Each number is 50 + 10 x the weight over the matrix's rms, rounded and kept within 0 to 99. Layers, rows and columns count from 0.

# layer 14 MLP gate, 192x64, rms 0.157, rows 149-185, columns 0-63
55 46 30 50 29 48 53 56 64 56 45 43 76 50 57 43 44 22 45 47 43 58 54 51 64 53 63 54 64 53 48 53 34 70 41 36 61 41 33 57 61 56 40 38 45 51 43 55 60 54 48 50 35 46 50 39 48 47 67 61 25 64 72 55
57 45 46 41 41 45 53 40 54 34 41 48 51 44 58 54 56 43 47 49 59 49 54 55 47 52 40 65 55 49 55 76 57 51 46 56 53 39 78 25 63 35 46 41 46 38 52 48 43 49 53 61 58 26 62 35 47 63 42 54 41 47 53 34
53 66 52 46 47 46 46 40 62 48 50 50 51 54 59 52 57 55 43 45 44 42 32 51 57 63 60 56 62 56 31 58 44 44 52 27 44 49 52 52 45 38 59 53 55 57 41 65 45 55 68 50 56 60 60 46 51 54 37 45 46 51 36 49
54 78 28 53 57 50 53 45 46 57 48 56 44 30 37 48 37 49 57 60 36 41 50 47 48 52 44 48 45 54 57 58 37 46 42 53 66 53 56 58 60 55 38 30 58 53 63 76 46 62 51 45 50 42 51 48 37 45 45 67 32 62 29 26
60 34 46 49 33 55 43 48 41 50 58 54 48 39 33 56 51 28 62 40 46 47 48 44 82 54 48 57 51 55 68 35 42 47 48 61 59 53 54 50 62 44 67 49 69 52 53 58 47 62 71 43 44 55 60 46 48 37 42 55 51 47 45 46
50 35 42 50 64 51 43 66 53 63 48 51 37 32 45 62 51 40 63 42 34 72 58 30 53 59 42 45 49 54 43 50 28 36 43 73 73 39 56 59 42 55 37 51 53 47 47 52 57 66 27 58 65 54 49 32 46 43 60 49 29 51 43 41
62 41 48 50 45 47 52 48 74 36 32 37 60 36 31 44 64 50 41 31 45 59 50 48 64 45 47 60 55 56 58 53 56 37 58 41 64 54 51 60 62 51 45 67 23 54 34 51 60 64 44 50 44 57 63 47 46 50 59 52 59 40 62 32
40 48 59 42 37 39 26 55 69 61 50 45 42 46 47 65 53 66 57 52 49 60 46 40 72 75 18 56 54 50 52 49 54 27 46 53 49 57 68 52 55 31 49 41 48 42 42 51 49 62 49 48 43 58 63 47 63 49 66 64 31 46 44 46
57 39 60 52 36 33 33 52 52 57 62 38 61 32 52 45 48 67 66 53 42 46 50 51 54 50 41 51 44 45 45 46 39 41 57 59 44 40 53 49 64 40 50 77 41 64 57 53 62 39 47 51 70 45 50 34 41 53 45 55 40 65 42 53
46 34 62 40 50 40 55 42 45 59 75 47 50 53 45 53 37 50 45 53 54 42 46 54 43 34 40 55 51 51 58 63 47 45 49 56 46 48 47 65 46 33 41 46 46 48 47 59 68 60 42 59 66 41 60 56 29 47 42 49 47 57 64 53
49 29 73 44 53 46 50 47 45 61 50 51 45 40 47 59 56 55 54 56 51 58 24 47 48 34 51 43 71 58 63 52 42 52 43 51 72 51 70 65 63 40 37 41 56 40 70 46 58 42 49 50 56 39 49 50 42 51 49 48 51 35 54 51
60 47 60 53 36 63 48 50 57 48 48 44 48 22 39 49 27 46 57 53 54 50 59 40 67 59 54 57 36 58 69 52 37 47 59 46 40 71 61 37 46 44 50 63 40 34 50 41 74 71 39 55 37 41 58 27 41 53 44 47 61 57 56 45
67 48 39 36 24 53 53 54 47 43 52 61 64 20 53 46 55 32 53 56 45 65 47 51 57 53 49 50 56 53 62 38 56 50 60 61 38 42 41 67 48 30 50 42 47 33 45 63 60 38 50 47 47 53 52 43 42 56 39 67 36 47 43 49
46 57 45 48 57 38 33 50 40 54 53 38 67 39 54 50 36 55 46 35 50 43 41 50 57 53 61 53 42 70 63 67 38 41 56 50 53 43 51 34 72 43 63 46 43 46 61 44 61 54 46 44 71 31 68 56 32 51 72 45 45 39 56 41
44 51 44 50 53 47 41 45 62 40 58 59 64 41 57 50 54 39 36 52 41 44 45 53 59 43 81 56 47 46 60 48 52 49 43 43 47 53 64 61 67 55 56 54 45 43 46 54 39 45 75 54 44 46 40 42 52 45 58 51 46 36 57 40
56 57 59 51 35 50 36 50 46 49 42 45 57 51 43 60 44 45 55 55 37 55 44 71 53 45 48 38 71 68 54 44 28 41 53 60 57 43 71 64 44 53 50 46 54 55 44 39 53 51 45 69 51 45 50 37 43 58 71 40 50 40 52 48
59 50 47 46 42 28 65 38 38 47 55 49 66 54 45 59 42 56 57 56 56 52 36 46 47 67 53 50 68 49 53 54 45 57 32 60 42 49 54 48 64 46 47 39 45 47 72 63 50 52 37 59 35 27 49 55 29 54 53 55 52 47 56 37
54 52 56 47 38 46 31 54 69 32 40 47 42 40 43 52 45 57 63 57 48 50 39 54 53 51 65 72 66 65 49 61 55 49 57 50 41 53 42 50 41 50 31 61 53 36 26 69 61 52 61 64 58 38 57 44 42 73 45 51 50 61 44 62
48 44 41 54 66 57 52 60 47 59 50 45 65 62 51 48 48 53 48 45 46 58 69 44 57 62 35 43 38 49 63 48 52 43 57 43 51 36 65 45 58 62 50 48 61 41 50 48 57 46 50 47 42 36 32 48 42 48 82 49 50 56 43 61
57 72 61 40 52 46 25 52 62 43 59 48 68 47 56 36 45 46 52 43 55 50 39 45 44 55 41 47 46 61 55 54 62 34 70 51 33 38 42 38 56 46 35 39 43 43 69 60 62 39 63 59 48 48 54 50 55 47 65 58 41 53 67 39
56 48 44 55 60 56 38 62 69 27 54 46 63 35 24 38 40 36 53 47 39 45 50 41 38 53 41 40 57 61 66 54 34 50 45 61 70 64 57 66 53 42 44 54 26 41 37 59 59 57 60 60 35 58 56 48 56 40 52 47 64 67 55 51
36 46 53 49 61 47 53 58 48 49 53 42 50 41 52 57 43 46 53 46 40 61 46 44 46 49 41 43 52 44 63 51 60 40 55 56 63 47 47 21 42 35 52 60 47 45 44 55 59 50 43 64 48 44 71 60 53 36 63 46 42 63 63 28
45 43 55 44 60 52 51 33 58 61 43 59 45 45 53 47 62 57 44 61 37 30 45 37 47 56 41 55 54 60 54 43 68 48 55 52 69 35 45 46 65 41 23 56 64 36 57 46 43 55 51 54 62 50 31 42 57 58 62 70 46 50 53 35
52 29 57 53 46 41 56 69 53 42 47 53 49 43 59 54 51 48 54 41 48 43 33 48 52 42 47 54 54 45 55 46 44 35 35 43 53 50 60 57 59 36 51 46 45 40 49 44 24 73 44 48 35 72 42 38 47 48 56 66 49 58 51 64
64 54 53 44 55 38 38 53 44 61 72 53 37 57 24 46 50 54 53 47 54 51 46 56 57 56 50 38 52 67 44 45 63 59 34 51 30 59 44 53 60 34 51 34 59 36 49 46 47 56 42 57 55 44 50 59 38 61 57 57 54 68 40 43
64 54 34 43 48 40 44 69 66 80 53 63 58 49 53 64 51 46 39 42 38 49 52 46 46 65 35 42 45 32 40 51 56 41 50 69 54 54 59 63 57 53 46 39 59 34 54 54 50 59 45 46 58 38 42 42 35 34 66 51 34 68 63 53
50 36 61 47 43 52 58 46 54 72 37 42 56 57 48 58 43 63 33 32 44 56 49 44 49 38 38 53 66 46 51 54 34 48 59 55 54 24 64 53 55 52 34 41 45 49 67 61 62 53 38 44 60 63 65 45 41 45 54 43 53 53 63 45
68 39 47 47 46 52 34 57 67 47 45 55 42 59 44 54 47 47 55 30 43 70 49 34 50 60 45 55 56 65 61 54 49 47 61 39 53 61 46 43 54 34 33 42 42 44 55 39 50 63 75 49 55 42 36 42 27 65 63 52 54 58 53 25
61 45 57 33 45 40 47 70 34 32 50 39 51 66 58 49 52 41 55 34 40 46 54 60 55 30 50 63 54 55 53 59 60 60 42 46 48 58 39 42 36 41 45 54 59 55 61 63 48 53 40 60 62 37 44 47 52 59 76 59 33 51 29 46
45 49 54 31 72 54 46 55 32 45 54 60 49 43 41 45 29 48 50 63 45 47 54 61 57 56 64 67 53 45 50 50 63 49 49 44 52 32 61 34 41 57 39 36 40 38 40 40 68 58 45 44 53 45 71 45 52 58 57 51 63 56 49 56
56 48 63 28 51 54 25 41 35 53 51 46 46 40 48 26 57 51 32 53 54 47 27 50 53 58 38 63 54 45 61 63 49 51 55 45 46 48 68 36 41 47 34 54 42 52 52 52 41 56 52 60 43 64 52 36 61 45 61 56 49 58 65 58
49 41 60 44 60 46 42 49 54 49 40 55 56 40 34 59 47 33 75 36 46 58 54 46 53 51 44 54 68 52 68 36 61 45 24 69 48 44 51 71 46 36 54 47 55 51 54 37 61 50 48 52 37 42 44 57 61 42 47 58 47 48 46 45
52 62 50 49 59 46 50 60 51 42 48 33 54 49 34 42 59 66 55 46 30 57 75 55 68 30 56 43 47 43 57 67 49 56 33 54 64 42 49 46 54 55 45 55 59 39 48 51 54 60 61 46 36 47 62 49 51 45 58 49 41 61 41 47
44 58 53 43 40 52 33 53 54 34 55 37 51 51 48 35 56 38 44 59 41 67 48 28 41 49 50 52 43 54 66 57 47 44 63 52 61 59 55 51 52 43 43 58 66 52 48 52 46 52 60 58 54 53 44 20 36 50 64 62 61 43 60 62
55 61 69 47 55 44 31 78 36 64 40 47 77 27 61 69 23 38 52 51 21 54 53 41 58 51 43 67 38 57 54 44 54 63 35 35 50 40 49 57 54 48 57 42 51 45 35 43 50 56 42 45 41 48 38 57 44 49 66 62 53 57 54 45
50 58 73 27 48 31 48 45 51 51 50 25 69 56 57 51 51 60 54 49 32 49 40 51 49 67 43 66 55 50 52 50 57 42 52 41 30 46 54 38 55 55 36 40 57 36 37 87 44 59 54 37 48 53 38 54 45 56 60 44 43 54 47 61
61 60 59 23 33 56 58 60 37 52 47 38 44 31 57 47 57 47 32 44 26 45 57 50 54 61 33 55 37 61 54 48 62 41 51 51 53 49 55 39 42 57 61 52 40 41 47 57 45 55 41 61 56 62 37 49 43 50 59 55 26 50 61 63
# layer 14 MLP up, 192x64, rms 0.164, rows 149-184, columns 0-63
43 46 35 41 61 29 47 54 56 48 31 51 48 69 58 58 44 41 57 45 27 54 63 53 49 50 55 37 78 56 38 54 50 50 43 54 47 59 62 54 48 56 46 44 45 42 52 54 56 38 58 50 74 45 45 30 63 50 63 52 45 35 56 71
47 48 44 54 60 53 50 54 48 51 40 64 50 42 59 47 45 59 42 51 43 59 52 54 43 36 52 44 24 49 52 68 53 43 55 51 72 45 49 55 61 42 51 56 50 56 38 48 52 52 37 53 69 51 68 43 41 42 55 48 49 36 70 48
41 56 42 51 51 55 51 58 46 60 58 55 46 45 53 33 47 62 60 43 51 52 70 40 48 43 57 56 55 38 43 43 54 48 65 64 51 53 43 47 40 37 36 71 54 50 33 53 51 46 34 56 30 58 42 46 51 52 67 54 42 56 43 50
51 53 46 49 43 46 47 42 55 89 56 52 54 43 53 72 70 67 63 52 39 44 43 56 44 41 60 58 54 55 40 56 35 49 55 66 64 50 66 49 62 49 62 40 37 47 65 54 38 64 51 51 49 47 56 51 17 33 43 31 28 44 26 49
51 36 47 50 50 51 47 64 47 46 44 55 57 56 31 49 41 52 42 55 38 47 49 48 43 53 72 53 45 42 62 58 47 62 33 45 54 40 52 54 42 60 45 62 52 59 70 50 59 32 42 54 78 47 54 59 46 80 61 28 47 48 57 47
55 57 39 62 55 42 55 69 49 52 29 47 40 59 49 41 56 67 58 40 63 43 51 59 61 52 47 47 70 29 38 48 53 23 39 54 48 56 47 47 48 49 63 70 36 37 32 49 74 57 44 57 52 55 52 46 54 49 58 54 42 65 36 57
43 55 44 42 49 42 48 56 46 57 48 37 29 45 49 44 45 69 54 51 50 44 33 49 45 50 56 65 48 66 38 52 40 35 67 54 62 63 60 36 21 58 66 60 52 40 31 44 55 59 57 48 38 42 44 48 55 34 47 42 64 37 62 61
76 49 61 46 51 40 39 57 60 44 56 49 44 52 58 44 48 54 58 44 48 44 46 27 43 43 52 57 66 33 49 22 55 59 43 21 44 67 57 51 49 45 62 41 34 56 33 50 48 48 40 50 37 59 34 61 62 52 63 60 64 48 64 70
56 56 45 52 55 62 55 42 60 51 56 42 55 50 36 44 55 59 49 55 45 65 43 76 43 58 56 32 58 58 57 54 43 51 53 62 47 54 55 61 34 56 46 46 62 56 43 51 42 50 46 40 48 46 37 32 68 57 38 61 34 50 48 46
50 28 43 41 43 63 46 48 66 26 42 60 48 53 51 52 46 37 50 62 61 31 48 49 46 57 49 50 52 31 69 48 46 45 60 41 47 62 57 57 58 54 65 50 34 43 30 46 46 44 58 51 47 46 59 49 81 53 51 48 42 57 53 56
49 54 63 47 55 37 37 49 47 48 42 27 58 63 49 56 59 43 44 47 37 74 58 37 38 55 66 42 47 58 64 53 43 40 39 58 35 57 45 58 38 50 43 56 45 50 51 58 49 54 48 61 44 55 40 59 61 63 62 42 58 42 44 54
36 32 31 57 70 29 52 71 46 32 52 46 43 51 40 42 52 41 54 54 66 50 44 44 50 52 67 32 60 41 51 51 79 46 53 54 32 68 48 58 35 49 37 55 66 54 38 48 66 60 52 45 49 55 35 44 58 62 56 77 40 53 48 57
58 47 59 57 53 38 79 62 62 62 28 47 49 45 59 53 41 54 31 44 47 48 54 41 50 60 46 48 42 44 41 66 50 41 49 61 43 39 51 54 72 58 44 58 47 50 45 35 58 49 52 64 44 61 45 41 47 65 45 45 49 42 57 59
34 49 61 49 39 44 50 54 50 39 48 49 60 47 56 67 43 65 45 61 43 39 31 55 51 54 50 33 37 63 45 55 36 86 55 48 52 37 53 51 45 55 45 54 29 57 63 64 45 56 49 54 51 56 55 51 47 53 69 55 41 63 29 50
51 44 46 58 63 63 53 45 55 53 69 49 34 54 58 51 42 53 37 38 50 63 40 46 48 53 47 49 48 54 56 51 64 56 52 43 46 53 48 48 57 49 63 47 35 40 45 36 47 50 62 32 59 50 62 63 49 44 37 71 44 54 47 39
61 44 56 28 30 58 31 58 46 60 70 59 51 40 55 60 57 52 37 40 35 63 48 56 60 51 58 44 45 41 48 54 47 59 45 61 45 45 65 56 57 54 50 57 59 30 54 53 40 51 33 57 67 38 51 39 49 59 49 35 45 55 43 57
50 41 48 63 46 44 31 44 41 55 59 37 56 41 43 50 60 72 39 48 42 42 36 66 64 60 65 46 43 52 45 53 63 32 49 52 40 53 55 43 46 52 66 48 51 67 47 59 40 46 63 54 44 58 47 49 54 52 49 48 53 74 47 50
35 55 63 51 47 63 68 47 48 44 74 45 53 50 34 44 68 56 56 48 43 39 48 34 57 72 38 40 63 50 50 68 50 41 50 51 48 35 48 59 41 53 57 47 51 39 44 59 49 58 54 62 55 49 57 35 34 41 65 57 39 68 45 60
37 48 57 46 49 49 73 52 57 62 54 51 54 45 43 34 39 60 58 45 55 55 64 32 43 53 50 42 39 48 58 45 51 39 48 50 41 46 55 47 62 54 47 59 69 59 50 53 40 46 59 44 50 52 48 45 53 53 51 60 52 64 44 56
28 51 40 58 51 48 52 57 40 54 64 56 36 44 41 44 35 45 42 51 52 37 47 41 52 44 41 71 50 42 60 53 53 64 64 61 51 52 55 50 62 71 57 40 58 49 59 57 68 35 46 31 50 45 55 39 52 48 50 60 52 35 44 59
46 40 48 49 51 41 58 55 52 54 45 68 44 68 45 49 42 70 58 45 51 50 54 43 54 41 48 45 51 47 31 64 44 53 53 60 59 44 55 36 67 62 63 45 33 31 49 57 39 57 47 36 36 54 56 37 59 54 44 55 59 62 55 34
40 57 46 51 57 40 47 45 67 35 23 55 64 47 47 38 54 50 51 37 56 53 53 60 48 49 37 62 52 66 41 43 54 58 41 37 36 43 46 48 56 46 57 60 60 49 67 61 45 52 59 34 40 51 68 50 41 53 37 39 45 52 60 48
39 51 43 61 49 51 46 42 56 61 57 53 61 40 56 44 45 55 61 53 47 63 47 44 54 56 63 48 56 63 32 29 69 62 49 42 33 45 46 52 74 38 40 42 42 60 39 53 67 41 68 52 65 55 46 38 35 48 58 51 43 49 50 62
44 62 38 36 53 54 38 23 49 60 47 52 37 51 50 39 53 53 56 48 67 52 44 59 27 37 47 61 51 60 59 49 58 49 58 68 45 52 54 55 62 27 61 43 46 44 47 60 57 42 61 57 42 41 51 47 52 64 52 46 52 45 47 61
34 42 54 59 41 60 57 60 67 48 56 49 55 37 49 48 68 63 56 52 45 41 57 54 63 49 39 56 55 37 34 57 57 47 50 26 61 37 46 53 41 51 50 60 41 41 40 58 51 55 52 56 51 39 57 58 42 54 40 45 40 49 59 60
47 65 61 40 42 57 45 57 69 51 38 40 45 62 57 31 54 53 59 56 51 42 46 51 20 49 29 63 43 55 58 67 50 41 43 46 27 71 54 53 62 41 37 57 31 44 55 58 43 76 29 47 60 62 31 45 52 47 74 46 40 47 70 52
57 27 41 41 45 50 52 63 40 60 44 55 69 53 56 55 50 41 48 53 60 53 47 63 48 54 56 47 29 42 53 51 56 43 32 57 47 67 52 47 74 62 40 49 43 53 51 44 47 49 23 60 44 33 52 50 58 32 53 41 74 50 47 51
57 58 42 44 59 34 50 42 50 48 39 53 70 45 44 30 53 43 56 38 50 56 26 47 45 60 49 48 60 54 66 50 51 70 61 77 27 57 45 41 65 35 51 45 63 38 46 59 45 51 41 56 52 60 56 63 45 52 43 47 55 75 52 31
54 43 53 56 75 58 49 40 66 49 41 49 46 62 53 45 46 65 42 66 33 37 57 27 33 39 55 36 46 47 41 53 45 53 42 41 39 47 58 46 45 50 29 55 52 46 80 62 49 60 72 56 44 62 48 56 48 43 49 62 55 61 42 34
53 61 41 59 35 57 47 36 54 60 48 55 38 42 52 63 67 53 48 52 47 45 57 51 57 46 47 46 49 58 59 66 33 28 39 55 39 57 45 54 62 63 60 54 44 52 38 35 59 49 38 64 60 51 46 44 53 64 42 57 46 48 55 47
53 48 36 49 55 30 61 33 44 55 47 46 53 44 57 51 34 53 68 60 58 61 48 40 48 56 67 22 56 61 50 42 23 57 39 56 45 60 53 59 53 52 45 49 36 45 42 49 46 38 43 54 56 44 72 40 50 52 66 57 43 60 58 69
45 59 45 47 44 57 40 44 63 48 45 54 41 34 44 44 50 36 47 55 47 38 50 56 47 61 51 38 38 53 55 42 62 48 57 61 61 52 65 50 50 46 46 52 50 55 56 49 39 51 50 61 55 51 53 55 51 63 47 24 62 52 53 30
46 45 44 65 56 48 53 58 52 39 38 33 51 71 49 56 37 64 55 43 55 47 39 64 43 50 46 46 51 64 35 27 62 45 64 36 25 30 50 56 48 37 59 52 46 37 48 57 53 51 69 47 59 48 43 72 57 54 50 50 54 68 56 41
45 63 24 58 40 72 52 46 48 35 57 58 50 41 45 46 48 53 49 66 50 57 43 39 60 55 36 58 50 71 47 63 46 60 39 48 45 54 41 47 55 34 70 57 69 45 42 52 40 52 33 55 48 60 48 51 53 61 36 51 49 56 26 39
58 53 37 47 36 41 30 40 54 49 39 42 48 47 44 43 41 53 53 60 52 68 47 57 60 46 55 65 46 30 51 38 63 49 17 56 44 41 49 43 46 54 29 52 58 69 56 52 55 60 57 50 56 43 51 48 70 57 58 62 71 61 67 87
25 73 36 50 57 44 74 43 70 28 56 38 66 56 57 49 62 52 52 63 61 34 53 63 40 48 39 50 61 53 60 42 41 52 59 64 48 40 43 32 36 55 42 58 43 67 65 47 47 50 61 45 41 23 39 46 57 30 64 61 58 56 60 30
# layer 14 MLP down (transposed), 192x64, rms 0.151, rows 149-184, columns 0-63
39 63 64 36 39 63 64 57 42 61 50 64 62 44 47 45 63 59 50 46 52 64 47 73 39 57 34 53 47 45 55 43 32 65 58 66 31 33 54 46 58 42 37 65 54 51 46 58 57 25 50 42 32 61 47 54 53 37 46 27 34 49 46 47
50 53 72 54 63 51 70 46 33 52 47 39 46 46 49 52 64 49 45 45 42 47 35 66 42 63 61 56 51 66 54 59 50 50 45 61 51 48 46 58 51 38 68 37 34 54 44 55 45 49 50 39 32 41 56 40 44 48 44 46 52 54 52 51
49 46 57 38 40 46 50 51 51 46 50 50 30 44 51 34 68 43 36 63 39 51 35 39 41 61 59 59 59 53 31 63 38 64 51 38 52 49 43 61 51 52 53 40 57 55 55 62 52 77 55 57 58 60 59 53 47 45 46 40 52 44 45 60
38 45 45 64 60 46 61 62 61 68 57 66 32 51 57 34 58 50 48 50 64 57 45 56 40 49 51 48 64 37 47 43 53 34 72 58 50 59 22 61 56 52 50 64 54 51 42 43 49 51 31 63 45 59 38 59 52 34 36 37 21 47 58 49
51 43 47 54 60 42 53 54 53 58 80 48 52 45 36 51 51 49 70 49 57 43 40 41 44 61 55 40 29 64 37 64 39 65 61 47 59 49 47 56 35 42 42 43 48 45 65 58 55 38 67 49 58 43 51 49 47 47 46 45 31 43 57 51
57 56 45 68 41 50 46 46 48 53 50 51 52 39 64 47 61 42 59 76 51 37 30 52 72 52 52 61 45 52 29 49 50 68 44 42 69 28 57 37 47 51 68 51 54 66 57 43 45 49 53 48 55 41 52 56 36 30 31 38 54 65 51 47
58 42 64 56 38 48 44 68 47 50 45 60 39 64 41 53 56 60 66 50 43 55 32 26 33 49 45 59 51 44 51 59 62 46 68 47 33 37 39 49 55 41 34 37 63 72 48 49 49 54 60 51 61 56 66 41 51 50 59 48 36 47 43 63
58 45 49 48 55 69 49 52 49 51 44 43 54 40 72 54 49 46 57 49 46 76 66 60 43 53 50 47 51 37 31 51 50 40 30 43 39 52 25 75 58 51 29 57 47 47 61 37 51 44 40 46 40 66 49 63 27 59 45 61 56 43 68 52
63 46 59 41 46 45 54 43 57 45 51 54 52 38 60 51 49 59 53 47 44 70 33 48 42 45 54 45 50 53 60 45 34 63 56 55 38 38 50 49 53 62 53 44 60 55 41 73 56 51 53 32 38 72 50 42 41 51 32 44 56 42 50 57
54 62 44 50 45 62 61 39 53 55 50 43 43 55 53 55 51 45 39 45 31 48 58 65 36 34 30 51 46 66 30 62 31 39 60 60 68 55 61 46 50 45 58 38 33 52 44 49 64 44 56 56 59 34 52 56 37 67 30 58 58 54 57 61
45 37 53 44 43 67 55 46 38 66 53 62 58 50 59 40 44 49 41 70 62 47 51 43 48 48 45 56 47 46 67 48 64 52 47 42 28 51 41 59 52 52 49 57 53 69 56 49 53 67 32 42 41 52 47 48 33 58 51 38 48 62 45 44
49 57 55 47 46 60 77 56 50 53 55 79 56 68 39 42 51 35 64 61 34 39 48 75 61 27 42 39 58 42 47 38 62 40 37 52 68 32 46 43 49 64 45 48 49 67 48 26 63 41 61 49 52 43 47 42 45 56 50 42 47 62 46 48
62 41 62 23 49 48 51 54 45 65 53 74 43 48 58 42 64 57 55 51 62 35 47 33 46 48 52 40 55 56 65 56 42 45 34 70 53 52 35 59 59 43 55 60 41 35 66 39 49 52 46 49 42 54 49 41 54 61 66 44 41 49 41 44
58 48 64 47 56 41 47 45 60 38 48 49 70 37 49 59 44 62 73 59 70 41 58 47 54 47 32 54 35 39 48 30 48 49 42 50 34 65 58 53 46 52 40 47 45 47 45 51 69 56 47 50 58 40 69 63 34 56 55 34 47 42 63 44
70 49 42 54 47 39 44 61 34 59 35 48 55 40 43 48 47 52 56 61 58 55 55 49 51 53 28 47 61 49 41 47 44 46 56 66 47 42 38 43 46 42 43 63 62 54 59 55 60 47 36 56 45 59 44 55 47 58 43 53 46 56 52 52
52 51 48 53 60 41 81 58 47 50 53 52 47 58 50 19 55 53 60 30 70 48 62 23 45 46 54 40 58 42 56 45 47 58 36 41 39 55 42 43 46 50 46 56 49 42 49 55 45 37 48 43 41 54 47 58 63 41 49 82 59 49 67 52
48 47 45 55 49 38 60 34 62 61 58 59 56 67 52 56 58 47 48 50 33 38 52 34 52 50 46 48 51 48 51 51 51 36 40 47 44 38 63 50 57 35 47 61 52 34 65 49 60 77 48 57 41 33 51 32 46 52 43 40 65 53 58 49
56 42 43 67 58 52 44 44 60 49 40 45 52 44 42 68 49 44 48 60 56 63 61 41 48 45 76 42 33 44 63 64 46 47 52 46 63 56 65 43 61 27 55 50 39 52 44 45 34 50 56 48 40 41 30 40 62 61 57 57 58 61 24 52
46 48 54 54 55 49 60 39 43 37 53 55 54 41 51 46 40 40 48 55 72 55 37 60 60 41 45 55 61 47 46 40 59 67 47 61 44 61 37 42 53 50 57 67 42 55 48 41 50 40 44 52 59 53 51 51 66 47 35 50 45 49 49 47
51 46 38 57 65 44 57 44 37 51 45 45 42 50 47 66 46 49 50 52 36 55 61 42 57 31 53 42 44 30 43 59 52 53 40 48 48 50 61 53 62 53 52 43 61 49 42 54 48 55 51 45 35 31 47 57 78 51 60 65 53 53 52 56
53 48 68 29 57 54 46 55 59 42 39 60 63 50 46 62 45 40 23 63 48 53 39 69 45 58 43 54 44 66 42 43 57 54 47 50 53 59 46 50 48 46 64 47 56 59 58 39 44 55 38 51 65 52 51 45 50 33 30 70 51 51 43 61
72 39 47 46 41 45 33 31 39 54 50 57 57 38 59 59 38 32 44 49 53 63 67 57 47 59 63 51 49 60 43 54 52 50 72 54 44 49 48 39 56 38 58 58 61 44 54 52 43 63 45 34 58 49 57 58 47 64 48 44 40 52 47 44
59 41 51 62 56 39 52 48 57 52 32 49 59 57 59 38 42 42 51 44 60 49 35 69 32 60 31 49 48 61 47 59 42 47 35 36 60 65 56 42 40 42 47 52 41 42 59 69 40 63 56 57 57 56 35 57 50 47 41 65 58 52 50 56
54 72 63 40 38 64 55 48 51 54 32 44 44 39 52 75 32 57 53 46 30 45 53 54 57 42 56 64 40 49 35 52 49 54 40 43 61 41 46 48 48 52 56 58 55 51 47 51 47 67 35 43 62 51 53 50 54 42 60 51 48 62 39 45
61 67 54 50 47 50 47 58 31 53 45 50 56 43 57 62 53 62 63 44 33 57 48 55 52 56 43 33 46 50 43 50 56 52 34 40 75 46 62 57 46 41 57 43 40 49 47 47 50 64 58 44 53 51 52 45 44 59 41 31 58 42 37 57
33 42 57 35 52 49 83 43 47 49 48 53 60 75 42 40 35 51 45 64 50 42 51 51 61 51 52 45 43 57 68 57 58 62 64 10 45 66 47 50 50 37 57 44 35 48 45 46 35 43 58 32 50 60 67 62 66 68 53 44 51 38 51 39
43 47 42 35 55 54 45 51 29 41 47 62 31 55 57 62 47 44 53 62 54 54 48 71 39 47 48 65 58 74 52 53 49 71 54 73 63 39 62 49 55 44 32 47 56 49 57 49 44 72 38 31 50 57 42 51 36 53 45 43 46 43 34 58
60 34 54 55 47 51 40 59 49 64 46 46 45 53 53 50 65 15 44 39 68 57 47 48 62 47 46 62 53 56 61 47 68 53 42 46 55 55 44 57 55 43 42 53 44 59 46 57 47 38 70 54 62 44 46 66 47 33 33 49 56 55 30 37
42 47 56 57 50 44 44 50 61 62 41 49 53 48 60 46 66 46 65 34 53 63 43 53 38 50 45 71 54 44 37 51 47 47 25 38 45 36 67 39 55 57 47 31 52 69 59 52 45 42 48 53 65 47 39 42 46 56 59 85 45 54 44 44
54 66 55 51 43 46 55 52 41 52 63 56 47 56 39 52 47 44 52 53 49 55 43 58 51 38 48 59 51 45 58 57 40 54 46 57 33 58 46 49 47 66 48 70 35 52 37 59 45 60 40 51 50 28 40 47 39 66 41 71 32 54 61 46
36 53 57 23 53 53 45 47 48 48 40 64 47 40 42 54 60 38 51 49 48 57 68 59 47 74 42 27 51 37 59 64 57 52 47 36 62 34 74 42 52 49 44 37 59 58 51 44 53 57 53 55 48 62 52 48 31 55 46 57 66 53 54 31
44 59 43 54 53 49 53 53 54 67 50 43 44 33 61 47 50 54 47 48 30 47 32 60 43 49 38 60 46 36 31 47 46 55 52 60 51 53 33 44 37 49 39 48 47 43 50 51 61 57 44 63 46 63 46 50 59 64 54 54 52 55 67 71
47 39 36 49 41 55 50 64 38 65 32 61 48 47 67 53 34 52 39 45 52 64 61 48 54 45 47 47 56 52 50 39 48 35 40 47 68 46 49 45 49 56 41 61 52 36 61 50 54 39 38 49 49 67 52 41 68 43 53 48 75 64 60 50
60 41 68 56 65 42 46 69 65 38 37 37 51 43 30 43 57 53 45 57 77 42 55 44 42 60 48 47 57 63 47 43 49 59 56 36 40 43 40 36 52 43 46 47 50 35 64 59 60 42 57 49 53 57 63 53 66 37 57 34 52 35 38 56
48 50 30 56 36 55 48 53 56 61 39 59 63 46 55 44 45 49 35 27 34 57 53 64 34 61 64 59 43 65 63 45 67 66 74 41 61 50 43 58 64 48 38 28 75 54 34 48 57 47 48 53 61 53 45 45 39 38 43 55 25 66 49 47
42 44 62 34 19 60 47 52 54 38 45 41 65 35 39 74 34 50 58 57 40 69 61 40 66 64 46 60 81 49 54 37 56 45 60 58 48 32 69 47 39 44 57 24 65 50 63 35 55 46 45 46 43 54 60 45 37 56 56 46 51 59 59 41